config.yaml
n_head: 8
head_dim: 64
vocab_size: 8192
activation: "swiglu"
positions: "rope"
rope_base: 35000.0
rope_fraction: 1.0
parallel_block: false
init_std_up: 0.0402
init_std_down: 0.00711
beta1: 0.93
grad_clip: 0.5
warmup_steps: 200
seq_len: 512
doc_mask: true
Each number is 500 + 40 x the weight over its row's rms, rounded and kept within 0 to 999. Layers, rows and columns count from 0. Numbers have three digits each. The size before them is the row's rms in percent of the matrix's.

# down: layer 4 MLP down (transposed), 1024x256, rms 0.215, rows 528-647, columns 160-191
# gate: layer 4 MLP gate, 1024x256, rms 0.165, rows 529-648, columns 160-191
# up: layer 4 MLP up, 1024x256, rms 0.154, rows 529-648, columns 160-191
down528 103:502578483506441476500551491447542511546490553528571482555521545470403508491581470448432537488502
gate529 106:464428499405439537479508561502509530486486491416458470527504504500575427498506521538487509493458
up529 102:522434433526539568487484526446490479506397469507492546423455491485524518431503471442458500440508
down529 101:535521512517513495487462456493512519479448492417508509480559577493522470469496479498536537507519
gate530 094:508519431527470509498491500459517495550574508490457442549512522454515453529567557421502425519506
up530 097:497473551433502474515374499470451528481535506539503536488524528529489528491486514451506466500519
down530 096:536513427500427500512476421507521561532483485469500500505566482517464613555502492497464537602558
gate531 098:470523512519451494445499499517519475564630451480471504501516527501506553549444586456468537495467
up531 098:517453496521471468477366482521456476495569509465529511408509525507528483537507482467563496480440
down531 097:543542580522535512466446519496447542531491497485540527384558444459565509510524485478565448485486
gate532 099:402490495573485514504512460554559505548518436496539520528531547417458498442505477535499477516490
up532 102:595528561544434537450485526486499492550501493425470480476495480447508475454465502518567512517445
down532 101:500507600527475488507444467534475585556521543521436504484502514534439539498529539469428503532478
gate533 103:485540516547421514468532464467523491448530593457472507471523502462420445513486428506533563503465
up533 102:537557470464446473523501483520524457449466370560577527481479469446478550471504526504533465642507
down533 098:499518461527447540484470532527557523475520552477515501533439507444479456462470475505476475514525
gate534 091:515470498555532507458508508478557532491482439470503495500420498526604544530480485460573535495576
up534 093:439518493526498499538515583437542468510535467480529529546495383544516470514523497524521524497545
down534 095:479471503468474420462551488507470480508531484536509486515536486491495469528566409494543450529513
gate535 101:481436475513564414466540503550552470487500532532523539577496462493559529554457478485477485481461
up535 095:467478531545512491489491446451427531526446447540548519490551453492490548471513503469518519481478
down535 098:498459488419500542453559562452493533519479550553459506498475448483423530548440488493449488544528
gate536 099:511480547457526530522493528464519476475522434418565466547468427541459509455462516570554505546506
up536 097:451554590464494523492455504475521569562435524474522503506491502457500520496508459546572481455499
down536 098:486450471494470454588488534575521489532562516501469491535465527506505460490457512543535562538568
gate537 101:623457528553419464435524524531509520453523586499534472562502515538533503483533523554531501487480
up537 100:457574482478490503522513534446543503495484446517513466538515483513539522469469488516485413576510
down537 098:578475412497473514516461525559489451446560464526576458545530510571535439447524479568553438488504
gate538 104:471518461534512468466383415576543530487470448544461504424527491521517500446377486452504488487474
up538 102:477592524628501494469529546497500516541514540496536503544498586515492519497516539482465494492526
down538 104:497560458490514571474548560516449432531551613485487506499486583503474479508441502540469532502548
gate539 093:470480488524514523524492491549478560468549464510473517499483498492541421566500492442488482462519
up539 099:534464509394477502466508486452470483476504501504490582504426487513478502493520519526482538555473
down539 100:521490462498518490503501492449475440436495593520504489477528442477454435519576470474523458509491
gate540 107:555504543556492494471553540529523481495494438459535592528543536569488425439513436539536527533569
up540 104:517559468517466450475463490527442505524487527503546509518513515580455542399473534484503507546517
down540 103:519508532539502590430520568411467497521511561490474488499604453508548438462460522472486570536585
gate541 095:514469561503519560480580445520485514518523435475559480525513470507512498493464523522514411531529
up541 093:493581426492450465535461465545458516452528511480544547560487518508491451432454535529485478608553
down541 096:453526451492480537511536554428444515418505420422544508496487510499501533499496401524500435504494
gate542 103:492522491484504546465487429462533467501495555523460508540575487504543463510487534445516501537491
up542 101:455494550474517460539505535418553485539465490482574569459501529533508541481562417458394494521534
down542 101:552522473511512555442494494511518417521494461547502500561473542485543485441564494488421457530534
gate543 099:538488536525545506497474435490504415441538463490497530560433520533433495492530492481526529462505
up543 094:466475506559502536472509469495499499581433465437524508500581475519511491480527523454500504545457
down543 100:509511478509483516546498465481521434460483489454483452561495490493503455431516449430491450494541
gate544 106:476522497507450455500488467431436561443435518527455463472491527443496503525430494519551517457504
up544 103:509460480545455563468472533459482546530523538486488472563489515428528509549422511497511557560456
down544 103:485441450450502505514538516454475517484488450498526487476449478488505487542503433538476513554486
gate545 118:590502554472509552520478473415457493536484507491471433498478409514493523463522484477440577449465
up545 133:506504534438507480464449514478485532500505555503454472472473511489499527462444474500478518485460
down545 137:468489518421506461476464509512558519496512520516471475496520507509454481513466525501515496493490
gate546 112:483500469421507518524449526536440518551470487543518454464488476515492485451453407503556509520429
up546 101:523479508546472520481522494538508420476483520576523418504517474481456530539436465487506442493504
down546 104:501529459534474534543497439544476506528529466515537485376534501527565527483505475509552534497570
gate547 100:493479460527522483425417471521522512460507540521439497472542503481478523537469487451487515455530
up547 103:457513559516509478462574528558417542505464517470471503508520462517503452433565476507549446576451
down547 101:481546557599539493507476587538473461453525469468534553551425485413564530494505482484496439494551
gate548 106:491538498477553448562514582551484472469519495512484526510463505477497496520486465451509431534511
up548 094:500552466524475491511538476541444417481477560500580475485520524507539467492470453516496504483527
down548 101:508484479502460491561512511494498567471535448558539496508472448448497505524523494507513502528451
gate549 089:455496508452472528494471495538525559518527560520498555531435533543523543502514525456501523523546
up549 086:505453454482463506466497509490517542428542512450467620484479490482547545584475442458502520525535
down549 097:499552573513489412538555486495516480453534471435514494476449535479507496493477492493496469536474
gate550 104:522559497513526498491486474469474505459511487510533577404512525522565442566474493534524545502518
up550 097:542512499550494487464483461515491470492428516504499444522583468488517508534463477485485529453527
down550 096:518435457530420527509439508498511582513480456484433570550475535433508496415524449495489437516504
gate551 102:432507478470567514499538521542451464438505493573542502474584513502479516508511472442442592426453
up551 101:506428484454515488502443495473524426557435547528451519518451411484533486516500510565529476525440
down551 101:537481478504477417556404467537478481500490546478559455486502450574472489471427464525520495387562
gate552 113:489542511484528563512532416514595440499444497471502464538458543556501461488506493549529523465501
up552 113:539523527484542623432501469516449525495554466471504488487498519509484576532445506474466466471499
down552 115:494521433459515521410548504510459444597540489520503547490515481476472558505510457497497491462522
gate553 108:518548510468514419566501509459526555510512468499508561503483499411539567553526481498507584518519
up553 098:473524553469519488569538512528376480539443500460410527558455457450487457509477503473524535445468
down553 104:525506501539475546498534549510537456476524500527521506444507476532477489487403483454528432548496
gate554 103:591462514447492460522519435457485467551521512449475462556437570506465431522496491572475448460546
up554 106:517497464449465555499416522495427448473495522451506507503525521543446532515526495599395547525550
down554 103:542539494503557541532512507461470539492463543526541485536452488447438504439511492518508519494508
gate555 103:437458551578533436439496502495493575550469467574513443473544538524498450556531513489521491477471
up555 109:477518468502484448527473616553525452419434491439512511538545474404402510501452475409454545571530
down555 103:507513513439497484514540421526526440468446513495568527489472485440532471435414524515536541488491
gate556 085:564534523503459548518545508501473462508550491584536529561447571455558577514453499605515528514524
up556 091:511518450503473528490519470486490547509517538447442392569495510592422532568451465447521485511496
down556 094:459457429449443444569500515526531485477509510410509521516500522470563478511582541465484514513519
gate557 083:565453483516567495487440471514420523431532523517462478426581500514520499534415582497474473521452
up557 077:489488439492429415535502517498561478470539456433496494590431486506475483472535473530504616443517
down557 087:523487436480457495482468490522497483424501437475514504491539521490485506439443579552451535518524
gate558 088:427477553562568560465428506500536554575542559520527510548499549551472490492478448470491548481502
up558 095:480457508534464467597506514523533535495529497530431498557523488543526524544544519504590554449422
down558 093:544563485485552538507493512495584449455497524531538492517478454505505490482540439523557536590444
gate559 095:451460569521518492457503480563531538564489456490500513484501516487410485524423519518517525631517
up559 097:474455493465584442503556528531457529502415469469504526547522536545528529513493555535571472449478
down559 097:577497521535470460491537395461460507551491499535448496472483510447561498545530516436480557445490
gate560 108:537468493449449516460459532571521482516516580529517525425453525520465477476521403437496516482491
up560 102:470475552513453494542516521503504485534484488433480471467626540477437527484478417548469434490552
down560 103:522516468576480500536458519524493554526480541456503547511471519506552497554477533526534399501531
gate561 101:460547463502539497486453472500486524526527469476472562521413506513463523445473485525497496521553
up561 101:503507457500496495618473449535494487504490457515450491531495507586511466567543517504528533515492
down561 100:522517476542559468564548514491450511461489466489497480461451457545494460474537460511587434458428
gate562 111:525495473529477491558433510471546491496490582548539481503465579507479504491533520467534499476488
up562 108:492575444487523462455517516531496507477480470424459472617530526469450478503463479496457566535557
down562 105:508530548489518519446505556484487561471477534508459499512531490430520540528482459480475458472495
gate563 096:539494538526525426499479479516442512439516494463493440459484477487452492497587516509569473548449
up563 096:473498468534469485422497502462558499504472503518547595493422467499541496523506489407511470504508
down563 095:510571526467499380553482494492479536420567485484473432483514496456503540493535496580542518497475
gate564 100:481545469506496438487534438537455547484471488613477482501484445581551447484492476479546478557522
up564 100:573489517539502537517508465575519488523490535553555503479526389521583481420493535544419532517515
down564 101:556443581534518482559482465504587559492486509405525603507475562494518494474551477468431475520521
gate565 103:492485482471521481607490518524521514501552603519557503516499516498595442503440479530500512541625
up565 104:527530424457494592528537537490436526585490475476481479550513399488501449480531484584471534519506
down565 103:478434439506488490525602494471543498454497559519553494445497508499503541529563529515514490509452
gate566 107:595508501512456435581506512502507524492534450515435462479451490551510531485471488490534498483546
up566 102:533547513507499551464437439537498518510510541512550507492497579512483457507550509526484557479488
down566 099:563502461545421489474529495516517468539461533476408539451560526442504456459510509530509562540466
gate567 101:517523544457507489513551495515483474556485469564521419527500476561479527518595469469424580549526
up567 104:480493483448505484525569548507452478555490483386584417557532460551459488496546417475526452508499
down567 102:530512572523495422491482559507542542527436539544536472543510517480526459529533484526514467589482
gate568 102:520499504473539464507497478461520534537603526428465497481489485490536579519478511396530540517552
up568 101:474564524494538521494511466480497478459502606517529521467553526454475531514483474565444530485470
down568 102:586527553558530564520421521545495519505480491487505458489476501499455459551509503459463517551542
gate569 100:498512459475568476513581482498543420551457458501498481503472517482522511458494402586495417562570
up569 099:467527490496524492416521461500467563491473521486491450500517434517528592498626497524532515486510
down569 097:415463516414507548506551543419562454469448513522479548503528484442529508460492494543465515503522
gate570 099:546426541440522506450495453486482499483574457444529502467497477575494529583423432561512522466471
up570 095:493490528413442513471470491474472466554485516473522508476499527496506506523502509425516523564529
down570 093:504476439476500532427486537507511519522538497381575548494456516473499527477527478497489476541511
gate571 101:414501484483517498517460429569516504466493616471491565456512465498478496469493511542435534507505
up571 099:513506517508496510561447485466487492502514438534505423470506603558511567534486483489552510482481
down571 101:508450526494553483467455529547504472511546540493474518511516517508486480516476477471427457535486
gate572 106:491541441458498479516493554529489501544505531485417444530528472587421497508428534419498512537571
up572 105:521477499494477499530534461481545505430484466475395472514467467546515524513500561474492546482537
down572 108:538474506501492507446470425516540539456536502496491498498431511555522529484538499488395509536534
gate573 097:431478453446467477551503539468431499467471467546487504448500507499475534582507497470479402504437
up573 094:420525515442493523460523527558522596524605507580567568500495461501564504476526491561483486471519
down573 097:450460475475467529520539599534449495434544546522540505498473514473571531560454530441503517436484
gate574 096:502478527495524455472509504539505452505477468539500507535519498559526475564510539459532426431497
up574 098:526465556534478441472452482414402527507457554519488504467502515510551500483477511490466478496446
down574 100:529507480520490516575496529524507501527533518477496504465578567477503492519457486503499499524478
gate575 103:513456513444575534478486494509539480601504452502491495491482477540539529509533559494556543512520
up575 100:501514475420491488548502437624486509473429487534561567562489478531482565477547470483537532504427
down575 100:518456488476431500500514462470503489477495530474521506490525536553506435528417477500539557465503
gate576 101:519458543518463533477450513528484541514479474446512477443554409542543529445534477466463548531489
up576 109:455487493565517531530518498470515487490553485501550601512509549520406505521542491479451510477465
down576 102:523439452472539529458476503540491501541458479580593500505492443517515490534523555520449542498471
gate577 097:455535440496490539503526489464530491518516545485476499541516512492514476481497516481505495432525
up577 101:499518553534536469490518539464550438431465525531533517483510562484469517513535463472539488471479
down577 096:489453420449572575489505492474563484457393508505530462541468557519512471500474462511592507497521
gate578 101:546511525529519465529502504506512549510476532468483512523489533527511543543451509557538559504480
up578 100:518471499427439498497517498532474429508460456538525440469526462533606561578498422517530463487540
down578 103:470539493435469438522554558464484497473445524460557549478536402522454544561436462526502553496554
gate579 104:483489457453542525519487526477569481480601516486477534445536518440491509470508541474494444507476
up579 097:521468540533475543481392558485526446540470539492537528492469507493603536552534554482507503491470
down579 106:503552527462507467476493543479550447509539499512488496463562578516488553512586489479473514536447
gate580 114:420498390383442439513439494448488492462450438425554494582460447490548492438452504501544489532552
up580 104:450403537483519498444425369467527479512531562514534523461550510493407470503508541475532481491465
down580 103:461474479454398484553465527486512559428545439465510474538492489580474439528507451513477508502478
gate581 113:502502450463507497492531486517611439534419503511468482464476448551515479547540521431490428486513
up581 104:487502465543459505468533439567511508490501557501442545519553466570485508538548545546471452502516
down581 104:487526449519532512457455434508408553476521498500492591469506462507439521460523458588450488496492
gate582 098:404472493468529497512505454494558495404410514492463487481495496536462454476487543571471431538516
up582 096:469521548426532423550514558536491579508504444494528513550535401492586511527509515487574472501501
down582 098:431492519471456592503472510517501497524478560515550539515497553480493526542504477507485494514489
gate583 085:471524502501564522507488507542484500474519561430538557513536518480496445552485450567508553606449
up583 089:464533595450541460515469569569470534441563482509505451438507552517547446509472470494520493518538
down583 095:516562454423534496531483527530459532519478460479555477515451508451475533529477467550506498526520
gate584 090:381520547522556527412558504481536518441532533481521525424555567475552520527437575570518522492515
up584 090:562513510416444486508510539514498513566417495548549531570431454562444485479542533455563459530500
down584 094:487509526483510571495597559528514536464541479521504517468543458460522537478441505529518511533571
gate585 105:510517530493500528497525510562562538523518527431501563462522575573456514511412501531483474499502
up585 103:572588482489519498509485489541535468461503437500443570551453462554500453467473513463485453428451
down585 102:440468575528490564493515488550438459483527577515506506475488542621468532536490451477413549522510
gate586 096:538415434463496526432460480489459465512503513485495507449552468487441514511534499529509537476458
up586 100:485574563529477449503581552470502572498478597484510520479478562554549543537488455494464545435421
down586 102:557548499502461529600500513489511514531500504545441507508423498528551447484533425497503512489542
gate587 091:571569475493481472454514438455493477499467526550502455491497468532491542532484528504528442486448
up587 100:421511476534550514433560497405471515493576499500526471525552516462498522473444514459478601453524
down587 095:440573498484524496481526425527513503496527563508512524493401528470515452526566458504530517511500
gate588 108:545467471419459431502472515421438449472516518481472534577556458499537504425433516467500524498440
up588 118:461449554487544524558525500534472485590590444556502524479467517472438525558500521470518461513530
down588 116:449463488511442518478516467510544551443468513458528562563453467558493556424507496529499519501490
gate589 102:457506470483507483447479453422462467507465415539525500467512543524543501491534527403550453539535
up589 101:483427507465543504507447548468474533489455497465563461471513516511548482520539592442553501526460
down589 101:524520532541583506491503490537535480500551475630502448562474520513515505494507482522497484516511
gate590 088:524527474487468494578516489561518432557537496525501551530523525521498516509528554494450439456479
up590 095:433506472436571535558468493485534424477508562476499510496483484533481520493536486459468500491471
down590 103:500545525452491543449497488520446446513499504471490493414542473519490502462564482495483497510528
gate591 108:473467528482489457427462482452496510529479564507417465467471513458485457493496488435480582453503
up591 097:481500523447482376481526497486444490464500378519504487453481560568456491532527496528503502508501
down591 105:473516550417514474439490510486497531540498546474506539501495511518484540431584464437499575516469
gate592 100:477498473529455466581509475466462502478478425540464474501489526529527542518447494475569514492520
up592 102:494517448539577543515539478446523509446512528483472541515486539538535513472562503520506518501522
down592 100:476443490542524477520475441488486550539506460557477527530522499491507500492579470491475501487542
gate593 102:407509553451487536477463520523494583530555505522533518514406464464515545506524483437471441488480
up593 100:534438516575526531555554502472481429530534502547465507480502515422515467468424545529516505496469
down593 100:480528502513430483501533459511487514459528517515514486527545530525520475476432489485519464476552
gate594 109:414501530511513531429465466488447507545501516502539516528530569531491508568506470403470537501529
up594 106:512447531493527528530521524423540495524484515467485469448516503523446498543540514467471496517570
down594 103:503452509490381522502484471493460532447544486515499542487523477551494603455422517485517514476488
gate595 103:528454477466559502540447472503464501535528506434485550435512562515465526530427536507501493550539
up595 106:496588417519502468531446504472467516460495546510492477528546593466477523569526444460498495493514
down595 103:510555468534482453472447498445552446517575536515442475513475590454531544541545477442446583527472
gate596 096:550556495511477479440443501488499435480545566424465484526511557533462549516493423469572542497535
up596 093:549462477522547442495423521461466543484495439519487518488498507481442519508529488551550551510458
down596 100:503552448431510456537470474480473526533511510557486475436502500465474528480513460509495493503518
gate597 095:558495389537482502493514485519444404515522527449537481540466512553463516452508531551541508466391
up597 096:471472525481540415513441561483489531473509478506598438455501564507516450529451507529549530543487
down597 097:571559538480509503506528519479516551471428504538564443472501558499496513477484559482489511441458
gate598 095:550506523455495518479542528515394455528463487454613511510537512499448545531524496520470496491508
up598 103:500558508585467518495580557535475485478558503549467546480438535559512483480517499579517479422511
down598 100:538482532503501478493435539574502485554516456478508519470515545469464499517469480525447488541620
gate599 099:486533453457456541554515500467487474613561431496498498476514485550526462431463507455493421546596
up599 106:458514495495517479587496577511450532483529521472501489536492496526502575442502531470549484534516
down599 103:503543534472472483489473487542459515513487531406604481553498469506453554537500488453549542545586
gate600 097:499438486506572492472460507473473495457466500467481504468479470477491516516497482511493502488533
up600 104:578449547480618512539505464482437433506513495496515502519522451531550581566453509451557425424498
down600 105:557495524536436565475540501436453499439504444533467491519432479420547496502559504402498398468468
gate601 096:455474459467452499549422490516523461519557537496465593519483482510500497514497537509460505504509
up601 094:575534484525504506532565467503610472567547503510465474535426560519507431496563496465468471470500
down601 097:523496510468508537541494481498453510445460419480523494517482520484503434462513444502494406478538
gate602 103:507506476504469446445465570547498442487524407540429534418562498514470502450424509530547494436475
up602 108:527513466486494510472522552511530519509490598406518487555513456416493534523519596522452468524514
down602 104:482511425510492501473535575530529462463507557443553559468481522510418484539498496513417484507546
gate603 104:486495509451440532566528517485561511528545434413560459473507468494544519506482450482462493407540
up603 106:561528557519539535509607474488529550500433487476487447519472546453469536500548457458545521522483
down603 100:419561546497478488513496494502468550499455551527392498511544512446533466533437497587433558532497
gate604 090:485533490499451487519520416533490481506524561485524453521456566456453481494506482502493524501390
up604 099:427501482456538497529520598518440495484554494507462549562492457515544503549531475533483429490506
down604 095:515524512488454478516489510502550514474505458534430412433545469494564574533491446520454469526507
gate605 095:531475519522569545477501531509558508439493485470532486511432502486483489494511510510519506541501
up605 099:447422459523498560471520481438492530500498495489553445441517465509501565487430603519550458484489
down605 102:444415490494487464539508483476487481521434495494575468515523563480539586520494497534443498476530
gate606 107:463517481538508580542457509411560476493466564541537495565548497533556491407495562462510561488551
up606 113:500542470504513539535505443496479477455500526545509497531488536417495533449518496492571488512445
down606 106:531493446518484556492461548485518402514510496395514496472455515505509465415579562463497456536553
gate607 098:491444514493534471519526569532501556469496502526534497517421445506504539515446569467461459533523
up607 103:498532515458552513415502460507483512486519544453502506496481465577511486459565473504482546443575
down607 098:504472447468474437536459584449458528458525481398532531512466434560502564524548533506431553582590
gate608 105:425389460504528538526459496502581550574492504472540562504499512491480442542522471509454564464514
up608 098:538542491445500438509430533368509502529503528554622526540467524512450539446525546523471501508519
down608 101:537537486442499456594460512461522509522523526536494475491551453532535442487507515497466492532443
gate609 088:475517448434452491463516499473473493490497464531490539435535504543490439489471522526503459474572
up609 089:511551504482497498482523469528447497460558519472546443539480506451573599479506485513490505527530
down609 094:484477559529591513539528421525488526480456535529499529441419586492540506544482602480517478555509
gate610 107:467519487496474511451566555500562492493530533472499539483439534539514490395489480528409550502525
up610 100:518521529409548481593528560480458456414514472521527567500472526471534514420519530535487461546465
down610 101:524531540546523459547544531508460518450494583484538462498489532505536564501532462487478499466517
gate611 105:444451484443489451509494550526504587480501476494482556502458454504509521517458401551456474497547
up611 101:534542617521501490508488466525551514541462517493499481475392556478503514466412442486504526533482
down611 101:515496551510438536580485451469380515510521513445506536489505475498537447555539477495498503575519
gate612 093:502478569509505437498479468432483498536480519521502494490530574437493430476480438445514549496526
up612 093:517506450524478499522492537552502552537507494462510470542515498549533448537491439511467515498484
down612 094:493510499506491454512547531503504488512470587569478511465485510516461466524523400494557498470501
gate613 098:439483557554508460523542509492408473519509542555485458472569545498486501510450501431506480478422
up613 090:527533438517502512489481528381471502484502597470455489600531549459471475491531475550483502509466
down613 096:570578444446462457520528424545453470494479466434566517513490424474517468524486487510576524488525
gate614 107:552480554477526536424496485561532478475502507553497573498556483421540551459511515499554392507447
up614 104:538540405400515551501445459537513535499513517460460504493473574448535507537478515518504446505527
down614 102:535509482496454509506457496467490523485490530518472491480506441529488455540504554524532474539495
gate615 086:511556540455584510474539559445522470423557514434440482553507458527566455500493514502467493471578
up615 087:503589428481479506573508537549513482511519523503546529513495496498420454531560482492554533543524
down615 094:525492445578453566487491533531530531479516517556544451474478529527524423507464537529616502551544
gate616 097:559484464421492573426494501504516452474464468509465528516498445552564513486491463484580486554510
up616 098:544491498584481515484491446510481463560515500509474481565560515419522483477548607530494472498498
down616 095:490507465505503439512512486493492533535498560527492549473510529472426579571510504510485539551442
gate617 108:483524446483543512551507422553500489430497489451479533535544485513496493431535515458529506454480
up617 105:527500504487573515509530440480450447483435470499515502514496490517507506488508535502522526472534
down617 099:481470510496473503507514474494561498435546510457526523489474543470557549543533422466541499502496
gate618 098:448508487475499458561542493524519514507492446461495460516498496492489584533519462425470533556474
up618 093:512594520498438503484511515495536445521559495478501503498544498516524469469491535525519466514450
down618 098:506523446495495484588484465518473498507500506492405589497519438411490563558508427495475464538433
gate619 093:464506475475524532539579522536513491498464530488424515429540513535462438486500489423498472503502
up619 096:465496529542445489543528534461452517492525512498465524488510483517461444388532477511524443506506
down619 100:541550483484451440507469512498478500510524466479512451460487482432496540450483505543482471407514
gate620 100:543568547454508523482510564523481505469466508524468441486430495513533426517430517504484482523440
up620 093:478513552477497483568472514536475518494525528464505508487486412539540517537452515501520514537507
down620 096:460583517497486500430501539509579536509555492580495540529464575489447507492525485507580511500499
gate621 100:527428510490555533522536455470515513490565523518495541547490461491457447526565532555461472496492
up621 098:501499474563536599526496492469528478496501609524564515494526476509517419472536498541578566497541
down621 099:428544503512444517491473522479516505502530616466523505501509484458548476530487539512419572494500
gate622 103:578426453477523489566472452496585530521532505458527552498469539488553441545497497543478509551550
up622 104:492574472516485402467528546478476490428573431438538540517506453500499496440478460581457555427523
down622 107:480526504480497499560533493569510476505538502485525462480418462498482433435431484536486505475560
gate623 096:429528494492525455397559549471498502529484483458504474548501483634457436498518479570460458554501
up623 098:518488480515490468513546520582500513532507519469533506472517525543486484478516517556548436503563
down623 095:530509457598424511476480538583482516472489535626528493526526492462450539507553536524474514509445
gate624 084:465586504509551485517571488465467557509531565510528546549559508526467518536542456525433476493533
up624 084:562555514447548551497503564574478428469497513555536562510554523495534467467492596418537550522544
down624 090:434489463448503473503434494551474493552475509495535511503477514415548519535415538531512501434497
gate625 098:482518457500511572468483474494529491453571551553485460461497457429528510486516549559518546454575
up625 098:486507504530551531476454518471543558469501517496481510536498554490499584412496613553609464470520
down625 101:489541433521500497502471496464546438531521516506421494554490568442429455553538443526514460526544
gate626 098:559493509506495540406541513474566536508501460522500512496532502494478476510544453496515507529544
up626 099:463515553494499518512518485467453491491531540552506504437478470488571493536450469561413525481492
down626 102:504599494476558459542494454416543428446520444467435491527438452436510474531533500548465529474509
gate627 091:500453505498509484555479586515469524510440505513460526505512528552501449485539555432603628508440
up627 094:507482482576453465503521447513443518468519514497404472524488587496563502484553495483577573498471
down627 093:505447609512510546527468495557522535442476502511524464520517462493516446508382511528500502456482
gate628 105:493469489514441493512479522529528533536436446479433525473472514486520472486493550571504550501524
up628 097:597479493519494470505501529518423536525502515483536470461457516501550496542457490496477489523437
down628 094:494511571491582471523454503470512537492548459499557507547568494549539543472509521530477478490614
gate629 105:447436475509475484444446506467435491469546500504537478529544476540457495476474535492558530510441
up629 105:459520552421518542511508510537483462473499556460583490510505445477543511490506465538554504457564
down629 106:507537580426468474520439492526529528503512524519513515525447491538457506471482439525475471511486
gate630 097:465481456441474478499457561533450494465498454472512517534497538508470493520528508462448469509496
up630 097:470481464431469477490465478481469482490559477480524503530490512453510485478439529570444463493473
down630 094:507494516499531459635432570496501504574492487481413498534504548501456482525513499531498489439450
gate631 098:440457476476554571511508456509508499468570574565515544471517479468451490491528435507564441443546
up631 098:484516467471530534511495479505491560447527493512471512448485484436440509514456496433550463485522
down631 102:528521437475408433451467493559450498470545472521433588484467477480506505548553508459531462506562
gate632 097:498493461509528527509513463464539492566491469432450536544528494478474522467513519507502572523467
up632 093:536564439455504491461547493465526529479523517543465512458459471432447467516590479487507500503555
down632 099:592552557522526505485500545523577524494532528490451512550451521481404474558497501456503516474477
gate633 102:460520531482543440495504519400481571532490427518480507498491535495526523454522510481473480484509
up633 096:529497517430510436564471562460532496508551536508463538502426538469478482532493526507499556527479
down633 101:434498508438555475554551513493513476483552516516474509550522515506571476507494539517423641544482
gate634 106:512515519497529470533491484537572476489569462512457489488484502556515534536450510513513473490496
up634 107:542472528520444455431507521545472535478453564522522611437514532542452515420477493472505495480471
down634 104:521523499483468588473588516469430500437592523520453564483458551500495502522479546551467462412579
gate635 100:516598482491531523513468504514450421468512419529521492524449424535489502498528557455531464491466
up635 100:510562456521575514518510492556540483531531487484457523548491547587448499491525515534503489514509
down635 095:508524533567502515562487459372510482470522483491493499411501417507520522496497457498482575483477
gate636 094:568518506541499492502561462527474589508532418492443528466551507565463539510478546483464545503534
up636 095:499545562516514489496490483489426473494573490503603495391455469548539511520537512501491514433496
down636 100:561507535512502522471505507472472512517493520530538466571403412521503532453422525481479488621483
gate637 110:465462481529526526509463554545505462544522475468494498492466448583477462580485554577507517480489
up637 101:548433529480493480453460517504516487461437476546568498493484488504514447538541485506527503527479
down637 095:520491544560516479477578496452495521541480610509459529494523473534478443528504496507486532507452
gate638 101:459584490560551466477486493457500509538535517490577519529561500520561483567545490488569445521511
up638 099:474507431444553464501506520520488502462483502494511499572496515479486508486522485551474428515469
down638 100:451488515508471500501439455412479536576496504526484526521541564483404510501467536482507433505559
gate639 090:475547477505480558475460604547438459574445537476551529462465486415520514499524503505527494484523
up639 094:421514467469486501540481532421462418538440535475474508394474522502485480503456517446475471531504
down639 098:542580500490564467488552468542469467472552490482495548511478486495492490522555521474481511466549
gate640 104:502566514431494464500482544495538506511515486484508519470488473551523566473497462489485443521452
up640 100:426501528454474420558466536465487548547452441521576509541561547549501495490530540449555426598536
down640 100:578458489496487510496481514472592499515499477567521515424544498487578523499535469518554436486486
gate641 098:520505497518502484515482530584495491507517485514532493518515412483468575483484491512515498459483
up641 101:483517493500482510469473414559463563547504465492514502522527497534475519486485470496417547429515
down641 103:529528501497581496549491511440485515523522514525493419475435435554462565574547517492453453573466
gate642 107:561442499481438465498556451515481458471459545508495484499492539521476494500497450494444543590495
up642 098:510502544420436575431488488506499468508452546461491526446541557430452560491541441508483532472505
down642 096:579503476491545532516493569455493540527533518499510502512511544504520497514487518519455598489524
gate643 107:428509528437448512515496514478476425474523523499489504484529451508523540545458474541483481529447
up643 104:506566529410527497511551508418426507405498515533540518486475497510600581494433470484549467442464
down643 102:554495481478504438505509490514465521511434438598508498457448443483473473452487528498523478429491
gate644 102:509540554532534531445447455444521508492495498515536449412522441468549523466434509506504451415521
up644 101:479540484497474490450553470463461499441520443471509503461452514529470481439552509530515535486484
down644 099:484463559557557434472483503513464483566505463457483451482483444436484531482485473565496535517519
gate645 102:487462440516536538577429510459584643474535530552465493436472520498571453541551482495525534467568
up645 100:560483520514508524532472487504519554438554554482469494438550467508575518490473476583479536518541
down645 099:451444589468484512477512482544500429483500483503518553511506547574484437527520489484488442407518
gate646 095:541487537437461440486512443484543527468509523467539547545540575520506552524513464493474557524556
up646 097:503550512537513436503500480523409522408562547429437504563565543512486449493498495565459495500488
down646 100:495500433446517463518508455559520473514451496515401540418465475510442446426466537477430488430406
gate647 103:499485514532476430450461470533464492558500449480431501521514470542531465454476517605490472514492
up647 100:523541561536435533519529549535439494534421522503532522546505488455504532528525503491520451592535
down647 104:502562454455418473556472547453460464476513563458594532475585434441535433537481449463498508514495
gate648 105:456472455549504493483510545520468532569503536441472511536578528521523453511441489416504489552487
up648 109:417477529482502446506477471515513466472599471448481509536482494506517515462485430460554558499463